Weights of a small transformer language model: 13 layers, MLP 2560 GELU.
Each number is 500 + 50 x the weight over its row's rms, rounded and kept within 0 to 999. Layers, rows and columns count from 0. Numbers have three digits each. The size before them is the row's rms in percent of the matrix's.

# layer 10 MLP down, 640x2560, rms 0.189, rows 484-592, columns 1664-1791
100:533556431551500444501500514506488496480515456483535499520439462444528487563503475605628517499458585535449396472499422537479418469386512539482454619477500511535455507544453533482469503564498476538460443476530437446519486522510482504435542402568550505525516515522488443555477566541533464470453440505411501600503486486561466398497566534520434451444509489441515438543430509442430518541451
102:467533485547549557466479477430521473520496503438437510412495559531371595425401524512380511527494544520515498478584573532507529588453427488388446639467476528524500539504429489509509546583490474377534502520456474465477466418498547539505462452356507520462543486496504457425501463460439521566530466529422492430505453520468528534581441525439514507491518434442480504493501594430455518506436
100:510479521511488571529428545472436530504388468583460454563524617510501466517529505459457501545527503489557431479551455466500499437545444522433519550566492412503511476534506513505546482489495495470551516539495453507562550531506473478510487476527428497440442473576481449494466476529492460401432445547478494481468462524539514513601455460559483447533484522572458603546582443565468475530530
094:493422492545503497440524529505519541542602550487528473468452551506411617506432536508450591451498508442482443529479538514553452435534403450588514493517532422470482510503489429491468443431496519426503538511409498577543455454510478520506443520518534571467505504504446459539455494470491462462618489476403637462478500542420584464463524526549552372459510472461568464438503441406282461478491
100:504469541439516565601396545515514460384458487524574495584446446518489576486530482547575467525544542476543529475479493544595542480506550499578484519463552416537481638448506492604525468561510480403564429459489358448478473584547504553522479452538502512504490501445498490423456509527432522472518468569549484526475515433540464518553468488412431507570560532532519533552603562501499512460518
103:404346531583560487512483450546523489432471504480438485465476542432542530582461419452550468462446434477547500460519583482609605491508380505518532465494446539511491517485473461505495520533554473547467539616505485510496493501441504456470484537504522548501528554366484547468541512427484539504451475516484416515475550434541552577562624598556458498460533518460427554470518522514461490529558
097:476460508474424380506497493543539518562547557537473536506444598461442441502533503460580488538499455522528499561547381519587507410470475506526603468467505495481513465494519583472431455417468553496455531546496520528531500415532488403510610511461524435463404495468428464482525552491397436489510427461509454468484587527486474462519504590514478501422550513517455513499517462498558490484512
098:498494496474500490448515425504534446443483505534501532413505496434388497426511602535549511536472532499506562456501449502527586455473490506523492516429492519553533463392429554461491553529461476507480468570525517424474549481487496489486438450445486492429563508583573518534471554503573501498469462571530563460551509490506515601531426531440576570492530509576541395465610577540507573482481
101:426468460442410521503478516473538511473577444510494485524523454451381566523584518523433556491437522402470381595495479496734473419465566525400485503500527395449531534518472504449518436459551543572442486462510588439470443484545374641479434446472521390606527437451516490526551482541522529384453480415493436478397546527386422431434404489466492497492562437462477431532514478544470472539431
100:454472541489514498384508503528501474491527546474561482511463537523455468558537563488541570507432463533513467428492507512496575448510503519469452506478571453593503498489457442496586471516545500525458454505496608483504456491552507476482473481535448454385506511498531450513508456490598569560476536515493521474416499553481476556565524540458479533420471464576481425482565494541511564463532
101:420519426482482501560436486398602455514425495571570498545534513545443391497447509495510382485441407496546521536548407576501471430451600526474556568474522404473449484474567493469510471470578496523448497490502430512527417493424389495475519533491423507503502525374580517447516469483477477451478526591459435508440396506560480433340409526460496528531532447497471496496557530516480464486500
103:462480424434517502563479492470469496533549506477490478479560497475554422544511479501520476488530485498479516469571500523443501530487560490514430480506482477444488511585538488478500456567519516457413542478480522497503479524415536513524566589478510535460500525486629517453479548452479525552500489358451488603482577537550491400479452528417478466543562474485461532526551480487426552438531
095:541572551534642515550503504490492644499455409409489482523534447459390473521430517415450474500457406493527550501386559638526421452539544581380486448530502472512520517501571456547459529481439503597421519492566557542454531574524483460509386447501543541495433466553541574556439493479537470549513516488518515489529472484608481512456546422490491460478483560473415535530529549440598531479508
101:556595423474493463533448491482511548528555460485500437504502400522605489572434510498579470478539408529438492522432543475515463500478512497484456518449411517456488422508440527510450455505448516456541532542586485484472558462518522493533500510488444440483517472620422548510489526414447483528488521517518502507564485480609511540556452526540480524493439539483414536555515530527534453539465
101:454519497547465506495475465485427454520452460466616518516504531403471461441544413434529489432516480550539542520456531473477449509502488512479454563495562494514570527502481554505574475492463540477574421524549556534518479533488503451522496454569490701500545556456559501501500520544490602394384550507484471449545472419513475616503386408477470511506530546578486583459441559457462540518529
101:498497454517494456518455475504499394530513548476574449513519528582505440494460508503501479453499563415451421410511514502504550512495546501509498511552356557469434484574463558514563500523462455458448427433530519539493429534553552544530477517485459499470566583483546460461497543497493462468573475455511498477425542475509475554485499472436499483405539492502534550570437494421463569496488
099:470571537631490554498484498493571510409457455459397515625434501557437557397448570457434430515401430402533573550652409454430505564547520516517461497489412470459571491473535437486493555575492529578441391520440492456536503458474496447337493541525595474431494538502503547538476545440602454440508489495536560504495538423561393470511495545489546499458501558574472465501446509415445613531471
112:499551482397567386548468432465531373448481482553514537525440461520461536480512466444536560505529438535504520449502566395512540418530465503536599467478495453389573408461475452565554493542444522390576432546388495547551515535556615432390487555528571496491589481480533430452557498487537501598491527566435501549510549495411428518552535465429510539435467460490431472579425511512484471551454
100:529472497460442532456483548460418522491493479431474495419499496477461477427548412540516607542477498495579455389516512501493528504530594493408575506559477494494516461421521489447531566556468460523548398523440492596472511483525486536512509428442464467521478606436551468528574564491549479523491491444539491448419449380526511530450574408548496437488592429499557558422400586509510541529531
100:467462445447458496479501466476469551622491516535558544496551465484550482536461429402479504504498554517616563573427433483483551512421576492528480542500463494527422548498475575511518570623481533528518471536591500519448510576492651483534550480556491462499504503457559459477463491524574571496441442512519475487528489575608499517490464432462610449520452546443584467440551515621604485507474
102:522458467536563527475573507524494475458522547535495411557428467517567469526444590584528544577574477481525475503540513587460493541542510497581553501420481456538483463456517508467390498506475576500496510484504460564515526547524505481486496537418554461495429518453466364473564597543552620513541513501370492416491403488473503556521591524548507533534548454572505447433431460456500509534565
101:500520514487470519482416495485466432522510527473445534511453461534475613493445542507489501498547533480492440457584497508427425487438515449497543502450514493508469471530484494494551446531536585456483483493499568558493542454455491642604466448516468528469532454536520526527476471516537538466427503499521481494498589451520484423566512512517504533503488520453466495514523491478518413403501
097:501522516467563561448533421497514509511531508493512594453578443443483579425574401431493478509397602480534446441385442526468555595474543469564553565532508427531486605501549468535548496486458413497585536494450468499393535541538471569491514357511514516594496558521461501543464522440563512447464513613479531506460552640474446427507449505502545506434520499438516471505493418526562418488527
098:528417460569488514494536537404497517432486470515439437546488489475457495457483502439511440489447448421524500568411520572392556470468476536496544619474518473527440454522515502526437463476484529463567492415535427557513489469504454454452461451576527454511587534460442444475529538510495486605496614488637491426497441525452576489402433584475437412418483505488469443540562554473444546475447
098:559477501509543569483440558469466394542523458494418492522511628518449493576463528468481558518488490547418562488490500545500442488449449507412500516477486581502512478502541540492530515444568536415603502441441626452529527459589441454527550417485412478488510572501521455445452543527485431515468483627578529491475575498557530542438486512442455533465463495527510542471451512497549435524519
097:469497557512504547538523474530552515549514529513391489438506504527463512496467510512458531490574494507523501595517426471494560496440483446515425506505465484507555599468548513418438425501579516425527443520455487512469462524572479556462475574558461471475521538526577340562516434500457519534461549559539542466529415473536410560508527571522503501449560497438573490588402535497470461424474
104:447520497437509504515494491465489518524488539540562542482492449549502533514506474427439592487454558534541462409588464459516424487463404448534519491486515472506504497488467421493526459546478529465419540513497429431543457522409556527641573525479502480505577556513460538511451412524441400399445441454470488485526529452457492571562426517485452537415464518650590484489583544450505486494464
097:505466543507540455492608448447470534472542557446560501546456454443413583510512473513491554520413565503546506426506545472467483521532549510544498525537497565548475476437472526475483531582445449426507519482506536467477469513547544447429510441536520388462506505563481475414510423505505502500519363557412461482500481433493569512441466493437486534496428537556445438533556402539621462465528
099:572491453547509516538589560540540506404540527468495539525550559539450489524569465488517535412549570474463392425567427519501515513583425459566528497516550457606451559476563534504539499459469493498477587479411465471427452520520465530454585452427545517485528437547431490588456431560490520512420514503468505455449522534459606517524552595472452572483545452501453500435464517505514501535523
099:483456571456436488572459552506409558539572428511399588475594489545441419518500505545490514572421522508505523456506525514559490428532596545487523520578553483585490476511524495441557497434525459538557391525549501469505492496566418547483588475483497456495475532611473484587420459497481559485542417454560520444461489452430504476506623515496481495475556407579493502503470558451498492542448
104:425450453469499554524462563481426447570415526365496467484541495616487531512495519598506439512434564485444480494534431463505547496451458600579552538621438432503526432477503463537515479443567499456544596408386480489415453550518553546490355441459556476536630423568547551548541531493514499487520406483457476543565420539525516625505524474599512429554499520453557459508455447457518478392547
098:532490463495502533591440516584483499459499531475548525585492476492498481530615499463434595490520504470404506571522474576430452476559505466459441525472478511498468530507515509485539522492488550560634543523553418413562514548329562476469523538480516469397603516559497568535473487443584490546477491521499413439465460466526514525437533573523501524511487485368480458468533486531524462434407
100:450505523558424523411461512527449601557454562410537483451482525534505468427449480620453500521431539570583504463571606457575450493553497552471622455487533461479535457519531543491516467555488389580581511465552459556530446448561443490508482494565492392621575500468440544526536481519403555558588465524380521543507504583518465442424578518488504531450484486559458467432604506479450555542431
096:416556520534429452449494458476489584516532486487540523488656535497397519433497538500528488448571518485583553445551499454544506600526497509514434480422559511493494546516507525491461488466489500416574474469499499467481371530511474553520505580427565505563443539504615463526422462499399426508468454452539423511482463469545502489570516577402446545528399520481470478526524538533491513517538
101:529461544543462420521522512523548500443607463512555564458402473488504429525520523411432456607528615524450532453546540499524597428481507460584588521475456475508441488487609486634467557561529468478345366547493521545519514523528398517484513442466494527452532527371435570535394556528477487544501528544530484513448555434511544479579535528533513538505547414485423492550463542465512392507548
103:573455479543501432532496482501524494485515440519535448451425443440589457522438488473357505435461448457497414422468499488519440516422463534526451444497565522454517520488590484551512508492490510533497507529517475420494462520481477447428506571488627528471472541549503546461620498572527481538453478517521512567468536487454543425487407613582642425474445545557452495454481467588449599446467
101:378572460530494466421552487461486539533478488492426567498480609467520447543458495557485483646405469435493478489579494425562589557431510604394419500500399519488596512468554423489532600540529501496536422529471376429468479533599497515541493549472483505419448473580512421471517506414524531466526417520367408415546603538599480521511514544510532628503406495384553534550458463465543554561467
102:471452546422528473457580457434362543507536454503544515523411469461573430542445563490561504455486538510521492481473557555530382451404535585560460459439429534542477498513442441496548510569464437549515393499429536465508476512525516607562506461512496410515478473504543467550519403555433500505460525471492537506543512488535554546478506427503468526502534484554367470430508472478459601465512
098:461491562561456505603533516510438478551446437487452426469501524450502471460523374502470519502550489442501485514523566521410445509455478510454530468516520567557418510510509496528471544466513468526435457554535434445502547573510470539475462541500456534586521480437564534475513438466491493450456436509421574598500465576433457572489533571525490466582470525465460445455463451432484561518527
102:530548512524529537480494511449505552457463511491440468530512485519466422491436461452533579400491536508462480423503409499590487540478509577471501549501463516455405481487573505506451533389564550485505398471570437561493444541556556507480464508457453429479480582512487606494553528473436480506513537470546597470538512515469495472468449489441473525509506471397410500533492576487525580491452
098:537499484513466534540476527382450508460492489482483457666520434468512536503663540547560430531531543422525591409480499467535443546544461483463472512565539552408562478568459472481484467492490555531434413587470574457435524493483443499473514487566419448519508479532528605501489482469548484438532500509459537477621625438375491465541622532519582447453524589548497480511503519448542452458509
099:558480504520522502479418504463485424525527527508562491563482490459546474509517494581512465502461524625497494474522618532440587542470440479579476523581427448541411508537569596529470470432545518470456415554528509579418551450486507561513503595476528581454496494551442496559575406589540560514551588474511499448499554540556557575401508428440465539467514532521458491602412378471529429500450
100:566568567532488473522454486467500466496563576517501519499538455561437454540502425447453499482533505513443567478440468536521500444465478456478484577468559473424531534449506401435321495452500506425584525447512503534547467570613582421477475497499478431465553431530410513436443457423543565474550565488532393492389475529458514458522433491564474493462466446512455416473562436428577499493526
101:516473479493518457482481521444548475444518464467518524527452464536423598493491565517464455514472500506462540530535426469608478458534559473486566580570445525518517460493481544494561415490534492571560493485551494489573588417430340487538540507536504481376484480583421492446458491527474465520513566476547488501487494516489485527561389504535580511508529480536404509510548535501507566425506
100:517480455560503415472471454523460546425360431410470490553501480419410525519446444508480447514577549436488466509569566447544486521484478514525503412453438470509467491433577467500468464514534492412406492538421581512503563468469608545458531470582489569467462463546601437530542476562453438470516505536554456538574415538458494433526470506546465421505456603481475465472518499532451520475615
101:521493513430509539508548397495529402457662448464569455520475508522598463623595541590449528555600554498530463325481458488452555526545578519478478451499494452468396451500433505461517523493516509494550471415479528527517520478512458557423514492519509525498425376584568432516598532444483541470457411477441538550539473554443514534517463428467525533600467603364469491457499546489514528482533
102:545461569504546424477524443537481409445500481448446438526567533408438455514460437465501454558562512513509537523412537484415481471474505423545446524499445501530453607515547455507504537512495444515443454538515391560479486509540587541595425574441506510454497482519414516506438483477477413508530513470494558503642443536496576533474458428516403441486463547599487499447411496567568604494476
098:564486497548516471529469500415487477459504542451489465499448505478445493458486527446437535587497524473516505513629430516577484469487481541506608496503433494492507599509542482510545453440553509581491506490463588560491469455525487515541488505460499486446417570487462602568521463443453413524498524529543558381539475403416503485564499486486491406472486456563462449555466610429491518459527
105:501569428503546551484468557448578572476470423444503476428529460482479455552580520473433531471393486594511526444335615436380476500512497505479608442590418455479429529536429556536498560521467463482481544532398561536530556537560518567491503509572504565530412431513490522435503536549468505481521481483509495577529369546517464494566482413571435486470465492512521563477537506563464559519462
097:502426375517579438480529451507434546480575511517586485610525522453506543490436503539508380492611477534551456494533484516484498446421487512452437442408520524512483483481490485484447495489552449534500538633522544474473435428443535450500438480478465512510515485476570526476473458578431564532539544465544491484482573557492485498424503487458507477315499452453490505509496501578463493453529
101:583537544482466486407528503486418536520464512517462476502487474516463454533554398519602404434531572484463461493522374500493531512503580488505499452568496390559552497487387547534620540525453470558462558482526530478527450533600440541562515548547534613398465470577567548502467539489437505438514477519529473491497446392548498471493543556497507564546510383486471423494601558432594498452485
098:561521534541521541478457461617553519454503507483373525497485459510578534445583553518482429556458513495427479460527425454549489528436541596513507469480471532411548529551522493496461450511534463532349459485572543495479428599474513478417454483400502442454523509500535513545499485428438547510570579619537432446417442532475468500477481482523521414461546547454523498494505517463468577490537
098:516470459484469510467570573563512605523527586475446473561456443495557501523465534502583508495526509368450495474541461490525443522422473525492452516516498635444445508434529473508468481528459512566545443526505506467479478447464562577503496448475430450504460445493412481497503504488443474418535435442566523471539590508469465489480505437463500468498501457507411532487455495517531588487512
102:468503464550463537457499457513537494526560491500411483454492556434471543532429560559542448469462508483535583595542573478456433571537596503422534472452484470442484455558501482543589585508506516444513555518488395484546449521645569471536521408495530413493408528618431500439416462417519488515446443512480511521580465461409513507404422366535605475492539550454538515548463540513590477446490
102:498507545536434525557486441371565465444602502563484549490421545555503410468532473564483569494488525490522605547475462527462440535475316472411503543561485509545551528459446463573503451498552482485536520515521501464569507563558519493471606415470474481542478515525461537504532471493503495533436580460520497530478527450558433425455536546502481453471531473540458552466484477449528462529480
102:481421528421441516628422555536378494436474482503369419461503552564449536461453481531421505519379509504466449464552551510453517599488477405461506564501554445519424626515552542465413466630414413508539490425488503495537500520477530569475564538542542536499454568609488592486441437514513461467500502601437385517574505539537473477465549512480497510514507485398493573514571469522517532566457
096:498468553578472484582448380522543484526555475589500498425445421424418492438563448510498468503676482520518471580482537472506412524530514484486484536384487543484413491488494469531573446548439505567506489413442550530464600509516495497511405476626459555475604414461438451455428526482572586476472478508501416586521481522476487499480513482491480575482412616511493542544513406470457482531489
101:433428491390511480495426455481449492543500516490470428469540479560596505462457456492470537523466466493473494501485509528501429445512583530430389470526471483538467555620501449480423413542561475485615457438504508564547506505497474430534582436500462473463500476457485413580499489504470529408532513416484485543447471522588525452518491538500496573498456435526446417427483485526517491443492
095:520421443505452401542495532518490493574400509425529463440584545415477528489548550462476495511542626576424539483460560552488534514512439502436493608420536477523466514520553508449455402505468518526517584496447448514496475494571490433499470484459489451512473501499510499441468568551495455381580495470537453502484501423471489391487503484487509469542555453440563458417541563534462530520464
098:584509457500504515427458470606464529453480517483470534589511524438577519476490496492461424492527440514477507440575511506448492510513570429531445513471459608572497530474461475488470390537456475406482557491463524487452433423523450560487533623455544512506481499423529487433591428460524499553511512473517486428538563452519535504555501447457521440432546479538472499546443507473621383569533
102:474490433437495462502434439558547596561487549435495471445562543533410475454539538559559504379467471492469473462464472556578656459488515519483500539530443489592464425474465509471606455532405513523409457442528564513534428498470453409539444452486567539564475474398470525374516551518485533621519546530544564527409405482426515552480536511562510501437484437599523514443493460507499505547435
103:488425466524499445560411515414529595521508479418645514468610400574513554621523565486490528408461495440401476519582493593516563521468503452595503450531471509521500421585608415533510585471501490456499431501432427429567518502447433437508528462512480513463534520509493527532532465482536502484487531473500515559436499580529468423484531480464477544498471453472466487533429414509561501533467
097:492454480556539452461521523566519587448525475483453465449533388516474532589431549531470552403526507476556661494443525475435508457507513536478413502452503385510535465475429456573508541410512404547492539639497505471476599488531423657469479406574586555521534505521520414501502450508573485522466455529490484465467428534537441443468559506478467560470475558624452542474472574522576489512369
095:546516477473541475592500563547438544436404432485523596411503491545628500541422513453514496389597489511480546471471520497393507478458502531515548584450538576528536507556500502358481412539481466445454459607369376474465512423471491499524483480521626549534529496485534514557460487439517496427505537546495519418484581540501527471518546559484538568585498523544526553463477499575393552564511
102:512614479540528557507669394373540481470522490432549497585485502494466538493527487554412528482418471431486535492605458498428542534476498578494462481446435487429484413515413518504467569480565482520431486519393568521504531503475532464521598441409470420510485524541537462445565426505556482554397524452476533514553530530549588426530485486426421499604500504532554474482547483534524494496542
097:475405540488393597509569465443574507517491417419436510526472461476534578489539539521467452447504546412565497417398576427451514543413508498486414483465541597449467504485442477503444510539530553539501551476562369495459475473468567488472564473460430509467487452410426491502516501383522557440543509522463436487509539461599463572587472560522493565432478486515487533542563585498498599472584
103:520465488481486464458497490438446522492488424446485531532426530469503431493539463450517479631498461546546497536532542536462553478520488539529467471459466563497470512515553486454512515502470527559439565506471480598548442509556491475437468571458532577592410532518451496495475492497570538457519467494485444583515521556518519462441556462519560407531599498484485495367449486449539437515481
099:522467605432580547515472500487526487516542373500385496445521508563481499541498525433509455541459533443428533462422510490532466453532559548474527516405544403430539508469549470434523471452476458544501435537517530503609319479539608495488508567548475509522532459500487511529548512484565525508486557487609434525535456456419484366506514506550453601508550625535500539630479504550502517533615
103:498482497506481557521509520501555451363433488526457449537536447523555531479525470455572505571473464526504512523540517493515460523438426496556394564452508437524464484514428558546452546560561501484528450505506416535499528495424508583446528410503598537529507539446450470511487489518570437489559590460528516428509514487514575516408487559535463412495486522441535561548517428530512576419499
101:559465449572538476500471498508560451492420502486525432512502562490478505509446393436517462553558557466422486483535442511604401506503493554551513436570461475408448402459549414419509599485581475525528440536464494493570382585485579509510477376536443510349516447487468414506437511470444566495494483455555513513580502487548491479545497525485488563481468457508534537418455438438551525494442
102:546479549395545503530457494584462475478453468469463521469545536409447481487522434550504519550575494483471454442535482519534595526495484542518525417487575369496556469563522515506528497507476557539443413417491550431519575600505504465458378652507507485451522406508498487504534544580420536497500506419509494410378489408542482507442498497543453509531526480466604499543501587442530444547434
098:541485563496494495551484517578428429509471446577509459581485468549447458503565488428445539523512500512496402507432577382519484490536502505475393449450531431608538547465529510499428414526436496557482530501489448560533529479525504371460515460463526597522599572442416500435455384471444481419444524580392502479504487490570521583480523501596495500477477545518416456553495576525498522578396
102:439503463534459547596470574508485364529532504464454464490506493526565505475568461516419511583480488486484519503396485475472499523438501496579553464504505572572504522492479585503485468493505567495490567554585644474581482463440518487496417536532472544489551425538485541506535476524418502513547409528568574452440558473482505484479490457561521434511522515456491595471499507508470462478495
097:507512444538507446517606454515520449491510503542483494470458497414531371409442532457491527537448490559479550517459391511563489572568565527460385519510421479471477463533528449454457539481447515472516560497564396446517491516644529536512508450454503531484542598581440455520460486450475511513478500480449446459543531501534479540458448437444563480483568497437439639450494507544623470519451
096:458474487479438493539412451552479476493551500515495544542554525500527425492546503496483482500508495480406567523445433511503512644600528490602537420391494556432498374463441603551509513430500462464542511482459443542568540466431534601514482449541464588413396523448447522512497479514368526577565482495526405472481517416508558510540497433553422478454512493547418528367566500470556439517467
100:501512560516423521350442509536517526594492418491504419453536410511563508459489478573550473446476573500550412438457451433557562538469591485559411564428561482502492481528465508523564513488550495571484483500516496521463518417614515509505492496403472522514456513546508493595489453420536487570447421528456479552446500545534508513514534498536468528474490460494556553521486484512504449489539
100:557472473478420475450515578482446535460555481463486543587589544566453501431473433483507422541477404497601474509517482558569589498526579559450497418435481573541510675402477503452402538543515522567529535532496488472583460542479479484510539478443553532522520412469511509500559547506510508509501556567512426517436489402485497503592514490536585496507494456496468430470490435517463555467516
097:523535559548445500545553422459415468467549519423551500492544533403466482533452533455515505533492507555426591547485460531547553567509570569521537444506524457512522476425529454534535548524528488437624438544451427438435472585497534473534503465458513540500447545497582443577445506548500495512513496589570436420465539486525517458465531479453462434466516581421528478452497495483586493491487
098:549466514478447493494584464470500529509498432554498493468479537448429507440422472510541562439548486449489605547563458491464480455499477589470513432473490523458478463482438585437581558467468507434550414525548455470514467414425518519517489502505453594562512474445465517494546486571419500517549439496494475601441517501504447512541402513570512559507521571508545595554465539516593587445457
099:512474581512545487451497431483546458619532509547419426511496457521428494480542519430372400518449514497517521488399561433477530567488561439587490509476549626413387570379509551515530519551510492449538568397481537425520493544397457465493465487534511487497606505560478513461484478535502477489540474454529504482554537495507571564479537480512516445468480488481492561532405469526582496536485
100:499499410490536501515541455496516452517525438513502545549469455438509444553508505506561472462531629470472534424521577449531596526555547432610485474578487445531532519469466540475444562440535517513485500507435504452447437487484502469503546501455439480549503503504407517448543440530424528547527507512498531483437467454530549488555390408529493620439506444550565456432448424415447551525411
103:475480603489532411569493500494475506458438563549443493372430468511515432514555462539483505482525577491449450519574520439501516528478500554514496443448584536449528458514591502511447482562370447445518519488461584496582510461563523482522480631440511512465410540522565491554514518515525471455462396449465497485559541515579500569539413502593531519514479494507404506522508544553501523523527
097:493460450526526421491498533520488382607532498482477550573449657438499600397516445448458521510535496533516456416526529466495455454459447506527419608508553437481444510463526564516507509511526525374527462484479466462539544452435614488551461492524463468477564514503510424490442430455491406509557465572522574447543542444482456519446488442501502458476526453529507519612458492496456540541469
096:480544528426531473464509524434522427459606499460440516407421453479524504469401457476519473508453519445533469544486448522528496484542506604396578535529469494515445544472586487471492561559470397479616607523606436593544477463533589451451424496477483517476489489451383518476536523563472569500435475494371492535495552512598427508492553515571476548526483503528470505456343473481506472502544
099:467478527529464529561544525466511562466475460528450533485521498491473488518498496517523487575547456480474525455413562504550488561483444509494488577580511488509505553593538436461532468582539522526469398517538502513496472486471583445479520513424436490541474481531432483409494499479487520411514427411497440427513498477524514438485428515489508483478604490570600512494418447487532517551509
099:479487547555445483509438468506487431450445501482368637476575498511468553439449579491588426501441553445481507570508473551493651479530580519465569552528578477432510477439628580574407489499462490545530464480476475436537474551448491520456487522466472470407422501422534567528478598564537429453531507555447426540501584436478525594558531521427529489468502517506460465448450492553544528530492
093:436513489428539421510559446423523448515543487522488548514554545525433483483510445420481418561466474485567496537507587512508518458478478457523506573484443545539446448476481422516514523511494535503425498517482561438482426599519482516489420548478619579550576541489585396547492493494465505462502429453479489513452567489522580464452423466473545482492537512452520552463430470523485550494513
100:538437493561401510475452456559508498502456430533459502582501513513492481473510566463526462571529534443456379517480527535490471400468498491461435602432519491419361468463359439438527465491577496542482545460539502576466471506538501482404521474465553445461493516508494490555467374491535497572465491592576481485405414414472410475467493466532506543592444459454509474516498546574517482543424
102:503425485510430594539639372428520538390487501416521467484541542549451494437370453449475457542471522412520585479532555516429435545555470535495523437491498542578521482514555465492544503476493445530480432459594491455524518535561517497506458504490519453427499539597569475555479468474509399425457537526455459450508490388482467494475531482515507555462471483549447511526580505522580506510416
100:467417519434524464470585587512459545502469497494566496459469459558402530487478536391456418524536480534434470526527525535528465402456432437558500575497467476581591449503508535508471445493451492494549394515513518494495480460511394422457477554521606490552526496527397472583487513478570583478491472500538543510493439443488570430592505535465467502509491433485526463555544446500491534489541
100:440484490516548479525540475519508457550509468564517464480519478496510439445480422527514474475369465563461511515552540567463523457542414491527473481547536470512517648551501568468503440532459608526528471499556532477468533470519528496464593446547545503573528471484507504496531547433536511521512522482541479495446534470547436546482586397534474540558559504491499426398485431597529590517489
100:440526472460454518521463588485546517403555536386567521443463455495521462533429526522561494544504458467469493485504519567534552510432503486589491483490474510465451434527479398579558491533423545533470515484554549528523509581459608535386530463462620481499377463447396488530488557491507467475530502414521581456502552438541474603492546592506473485463551588515466510482495508540527466409547
099:612489522354490456482513514489544456524561450489445453532442441550444556446603420404464464494438512523459434585439588481562507468483370479435457447553587473454504504588441578533501455600506541557599615503523462503510503453385430529485473461581511525501436490524497490530597536450486502467487434515407456416444567501429440514505477481529474484544366439464417496539467481414534491531538
100:519548515474490600481437478413545563370503458517499418481550417509587458572548516586527586582469529547572458545554490544530472480484533475462577560471558440560476473500465503572485435415556517533434568530431451498565549581506503603557518385490507537485510467370456470529513430517482509560469509383548551357524524487525485518386477506532562490526432533463471575495478506485569448566424
103:481484497536468481512535444579477515469420564396476479553457419481500512485519526473505526439413493515506528472524504567456537412481527541559470495541532508580398455508500523536583429427529420497523570504574537385538555412489616548524482553551530514601475589550431435561516506459656524428519568503540526523395546475580440424444612537522558541436562550419461541545498508496562580510556
100:487479472408494492441531460479473477544498477500447472427441523476503558556393435500492528445490518498413437498549517540510446423497502523563429547521519538475435558538621376470569491499642540466487589459404505449476490506543455475429533518553490539507546496506458486422543428471532500550495576613501539601543503558455513477484598431482535513422468519489579477473457457449423547457491
100:449535477575417492514498521481503593522545524499416535474436496445447545591479494491481533506438479394547552583559585508463528495563466545398384560422456404569497420502546423567493514509439547409502431514463581569569549450480475519547559482517502436530616496505525481406467540514466542550622476362517451467533424427470494467554519533493488597456519489484578484497530526514516566494516
097:465586536354440528546488502520481411506586475428437445432566461560599472540542425476522445514526463399533541415489417527516608528473528473528548632500458452423465438552540520541470450543489532496537579609528487482529510517511487477527491451524503442495513479509561427507457424470500440507505439559537608505541507482565551459564516526528514543508540402573532412495455539515537373570579
103:455502452543457545528499597441549551508465606434577482471482466519529489514563531521508471435500518594578515599443536534535490506480476529484586495428510564476448459467457497522461508393489548431490480601456457457517518484401649479468480496462529538428505523435491450460523540555472566449411479527617504493495542570430517430481567466481478563533528452459498524428495387445440414485488
101:530590438473535507611421496491498481505478563466487491536538573548464608433518481527556461423478492524562421470465470559509637452396520505418518537597481598512521469560461516557540466435533508562517398466559479507453410523639465514496448461449543561455542533448490420623394457440502532530590541480540488560479481406541570424554504534494492562510511487459470468515553518461439533515476
100:396450472536417536405553454450557418498504472406524495532483549431518510582394499585456523434491519465546481396481547543509468414552549521447514497453565488424560552544474493551442459506511488503509584511491563509624496506399600425579513456511483467462521485506432491516566428430477502401504511542496582497434453592462579515443482522557483510502427498525470519528478436501448374593489
098:600500560431576469508488441435488563506486511501504489472445526505523494517443499390484462547539516469485479455530458483535536498569551475498539455527518495444522367489465470448522394518555509565465422431618504599518505522488476498482512620565471569441539583604501453507522507438553396495557501509545545508377411465503535452509467447452479501529481418514529424479513626533490494539474
099:503564484518493450501474513427508472477557568460535562578585552528502463609491427515418449516493454518455549530439492461481580532432527486463371488601505476430518412498510602556519623488509408528466569542570576470532456553471587507502457497509415569498491471457418530605554493435516507479500445580504556437426512487440464421453521526475483475446488544467494540420519488532445564515403
097:529559495555517438457500444532530481483498517514573504456474517532502427444484459588447500491486518488480485541467483565536460512420463446482564464500504395528473510494436430477481547402398501577546533523638600418461605466432553536550377527409520473503485452513527523498507508493537521598512501480500458512388598551470568468490452497533543556434547366426433459430534533514564464487520
095:501560469624535526467510523395614463459471505496459481438524494428389485496609551496521625493553512461437528491560616507481408476555513452515458536507480520507550493572482498386506490537513474551493494521542510499536498530594522553505495526567449532415450446520435550493497499427518452509476475508495481469537471526485512573514471498481453511557441570580519473460454515427488526534491
100:601516416469534466435436520432462462454537483443552467482464488467475564427520497436571566512509491512531530548522544482515474585485424534548485564463452482430540347500578474481500378528494409428506590519499486490435522481464424485449534442506563479567471552433354481605452504465553512469440488581525550514525490478559506443581496533533485461385376502504554482443443485484422441499442
098:562534526480479452621420441500567522441573444545505503417501504464548537459497555444441478463539483480452450657526434551457525550527428427485497407550543477513422447523504378552543542455528472514482486535469381487532474439472486549583439593561525514527473529495574470457540456395480481433452485450524532552504526458517474559544573482470484487541397494476444531485492520514548512502511
095:458440478524506528520607454477556566561558521439511385550495549495468490543452470554486550512450515558487595456568549472437502549522611542515573405512471457592460434482586539518444484547480581551497412423539476554509510524468561571419498469426499462500544504589434433401534504527523506506449438516413479433499595525478511505555481445428415432551449509501556385404510526459499505568566
099:557494415494526542492556451517494421465518539561454465460514538493420498527545523467470470478472527437459486494434504466453420412523626543531586435451488468469478574448513519443471459475458510541515432534432466542581523571494444451420447529562494547456516614489502462487520393506432489553512471476590580581591523520465510452504578393536541536549544529525565481456410484549478494410514